From a checkpoint of a small transformer trained on Wikipedia: 2 heads of 128, rotary positions.
Each number is 500 + 50 x the weight over its row's rms, rounded and kept within 0 to 999. Layers, rows and columns count from 0. Numbers have three digits each. The size before them is the row's rms in percent of the matrix's.

# up: layer 5 MLP up, 704x256, rms 0.0457, rows 623-629, columns 128-255
# down: layer 5 MLP down (transposed), 704x256, rms 0.0444, rows 623-629, columns 128-255
# gate: layer 5 MLP gate, 704x256, rms 0.0476, rows 624-630, columns 128-255
up623 108:466583495547395462496436517412462550578490496548496458510548539580532613495420551529573521534488440452416450503577469509483522415547499561527481517498476407510476530530570485458482504538490501481568411434464447508562513496521372524504462482477483445538577480462437490557473488526499438446502570476506530484502452534386487548471539547575460516536430421513427441439471560470392499565421
down623 108:471581530532510461472510505493536523507537469467492430531544501595519517556452540470471327455587524608520480507518570517547453507583550483511529554482470451453514528502514495501447466476408446536492441529512591450572414441445490511457501563515503538568513498437539527513413547473580500499504548583502508650603515440515404565407474480555503479482444521473457476576503407483508556528493
gate624 107:530528431468579620533480553523574571511514542457525490455556508439548466542439595534476516483513557528428396567572485514461525533574459459440520442486452607518568510591496454568415518481450512512561537495518575515475509503477499437495446483527470510576529519470551473524461508439583582481551514448515543463482542434562516501535352504434529561572487540480470439542441510530472452533495
up624 106:560532458492593521540386482576485517533502419568497519441533487461502557539439550413425481509505471449437458505486518534507463533578534469551541451447424515456520579406532588510480429411560564533484448566483549511519523437520445535448518547460461493552609461485576546526460450507483443462541419485473523441441585474530416456497614489477441370519625449408461484545492394575536511474519
down624 108:475600516541471513549525482534506570646479475487500510568449592584518533508553544486581516457422516458550545540492583431474491518541569457543531477543487553505507601434554492496501465513538488559437482461498526572535581498522479465547502532526512495511567547529555447497501468548480503478562537557486596340405554554468452506602519447531519471423427406615608452546578436546525569450503
gate625 099:502553481434482502537554535520539488410563432548504469493580442455473548428453448529594498484432464480594484472574545523439469479453397529476525504552537497513594363615493421507481406461458456446431501528494510511438462540403597456518438534427430457621499415471539575509479506585421446481482585455469505478464542479395534551500502496527533423449428524422501529549508552463506494590495
up625 100:416387456463577543468376463553496534480464414464503456488517544505484570535461538507528406526465442439488519530471468525515509547489463495509541546462490504474438546549516514560566479523502554525553479518463548468577504489472364530509502549539405510496475539507526471481672555498428560562519439468522524503542555530477484435523564526495410559457533455525490557487411451364502512452476
down625 102:555465432542459529502476546431518562572523513508522477464490441525478540485532450524554395559511528452463529549571591481507543531529479438516471409500527520519434533511523479592524516565458546549456528517505442530540526440507437543483487497533527483482527516478499475513489538520553502528459457579463477455515419504511443473540579477469523532470484545554369478602507491515507504462419
gate626 090:470552493463549518555448617502520449508506606572611468441625537538458507505539564463579447511481544505450566423496468492467617482553505542571461576573499501471454519456479558501529510485492486472424506568519570569434619470446559483507461492586442594577532525472574513532492510460573424523478498525514490476550464427594485495499574478454534505479549567478490513507499573508513463548477
up626 089:544463534626492441506552443541517461506527459601469558502453503474544518473503439478545433432477529623470506492422534463531557508563535561545530545409497489490432505486425536462465493452437556501443465486533428501478509512517465472512521580543556518402511525397432426487582551516467477544616525530473496520541488508486440612510491535483559474534490547494497473598491440481452557407509
down626 091:527494519583581470492426387490467536476400475534560533433477506612522543484451618511557477604453530502502511420428446548488491461603465439462479499497475529474414495454465522474588500560396514479464436493538488474471524538453588589485518528472451469531490501513486537470474479477477548473499480521432476505533508481456557532572522502465530470500488484359553484523498502502412601598492
gate627 107:556453449475485547516517458457580426468466529631499523606543515521555512468549602456402505501402568511471482456490534432457525574417414516459416561509497499465454503518455490505562483491457545477399499603346420524633447492453549545411556511562484467571512481419545463558508471519469466511588493578510541541653445552474523512516468542489498468518506518520458562551471445532538615461410
up627 105:511544533403430545510502490453563535557585563516477436568477429473483512506564487505559504494459534547572540547611414620549461462486504490523541536571530569528489507466544471581466559451448493500577654493538532495437469462510539497563547540510539519575517450530480493477517509481473489507521500505424527421444521462390464556487403438485499474521510448616522579499484452512550561521459
down627 108:543547558475459471474482462551489532475535482468470531520552517399495517501608590477442559507465412606531418405587451504528501523472435490518509603518405467501541508526501405574409500441443525440496545469498455541559491542503437421447434409483547468489449454516427455480529480438417478430534431447474566490557479543506508490506529569522481461577595522523546531521497595448445452534459
gate628 117:577468599521448564522559420407501490530519510552461494484529451478498460494497490540486549503496458546482437487444527520477555501484519542505471506548570568522487519441553453443412565469424512451524490547544401482529526486471469494521480515524557482582440472534501517455452501523509567464599494579500517490543478505464460553463456371444577475553397489410536492517565485459491487562399
up628 111:499523479419434471495491458503519462472516428572482530475423499476476471561500547488553535533492515471529516646480399558656482514523538449533501478392453420509541516491454649490547482540548639559451482455579454550507590497532508528457425503480479485624545558592427410416471476551528488529590499457579560505491550558529542449480526425436478468520530425458512606533457470566576507440515
down628 110:527554453446399547454466555399529454449511428556557516479484532516562524539607627503517577487490497516435493490566476482443448443562445535457481535517531409519498528570464553549502464528434487470498459456502456494408386572568435531474623534370621468498435531347519537471528573452512464586587456505489472445516527491477540529520518545468549588391477461578480419512495477487548508429415
gate629 114:493500457555565479549492542562557488418504493400454448473506485482407512594527433474473493448463512553469525510457578483495450542456545525567485501553493501433554501532447537510511438483447459505520423529491485572491477461516573506516445397481588494554551516588497561521511515467458425552510493523589419537570447497524594481583519546439475448482537430489472541447472503437416461518434
up629 106:487571472449536490443504442461439558569442533503525477486500498449511491526468467422462495528493543581535402541456600560525449415559600419564621479473508522529529503432566528419485506494467483468434408581486446571499612472485541552592466536440456470523470443596476454397428478558538484526374472483577511493586469524426524504494540504418490557533519484501487506493530478481440457487454
down629 107:475392446466488450466531479469565499481491422422483503459497544449487527499477458396514490442577525564519550496595528551421483496604536456501412500566529546434504431485476436441517528558471438452503514425449524585437531534501592563541501571478523564494551489403456484479585583524534470469411597528541560470437540569538557550510525570536484546541459445433540432598585447502596548528595
gate630 100:462459423443393501459490483535588478501447414555441473472567508525435512520468541463444521405515518461471531595545546529483421594540439468458528466543516465542538568461490540465522448498553576440507539491405521466456544448496524487426393548584423547475449447456526603533483490515478510484443486528570531497588515592518507513433477500514406527511599518514502446516469523494466507413461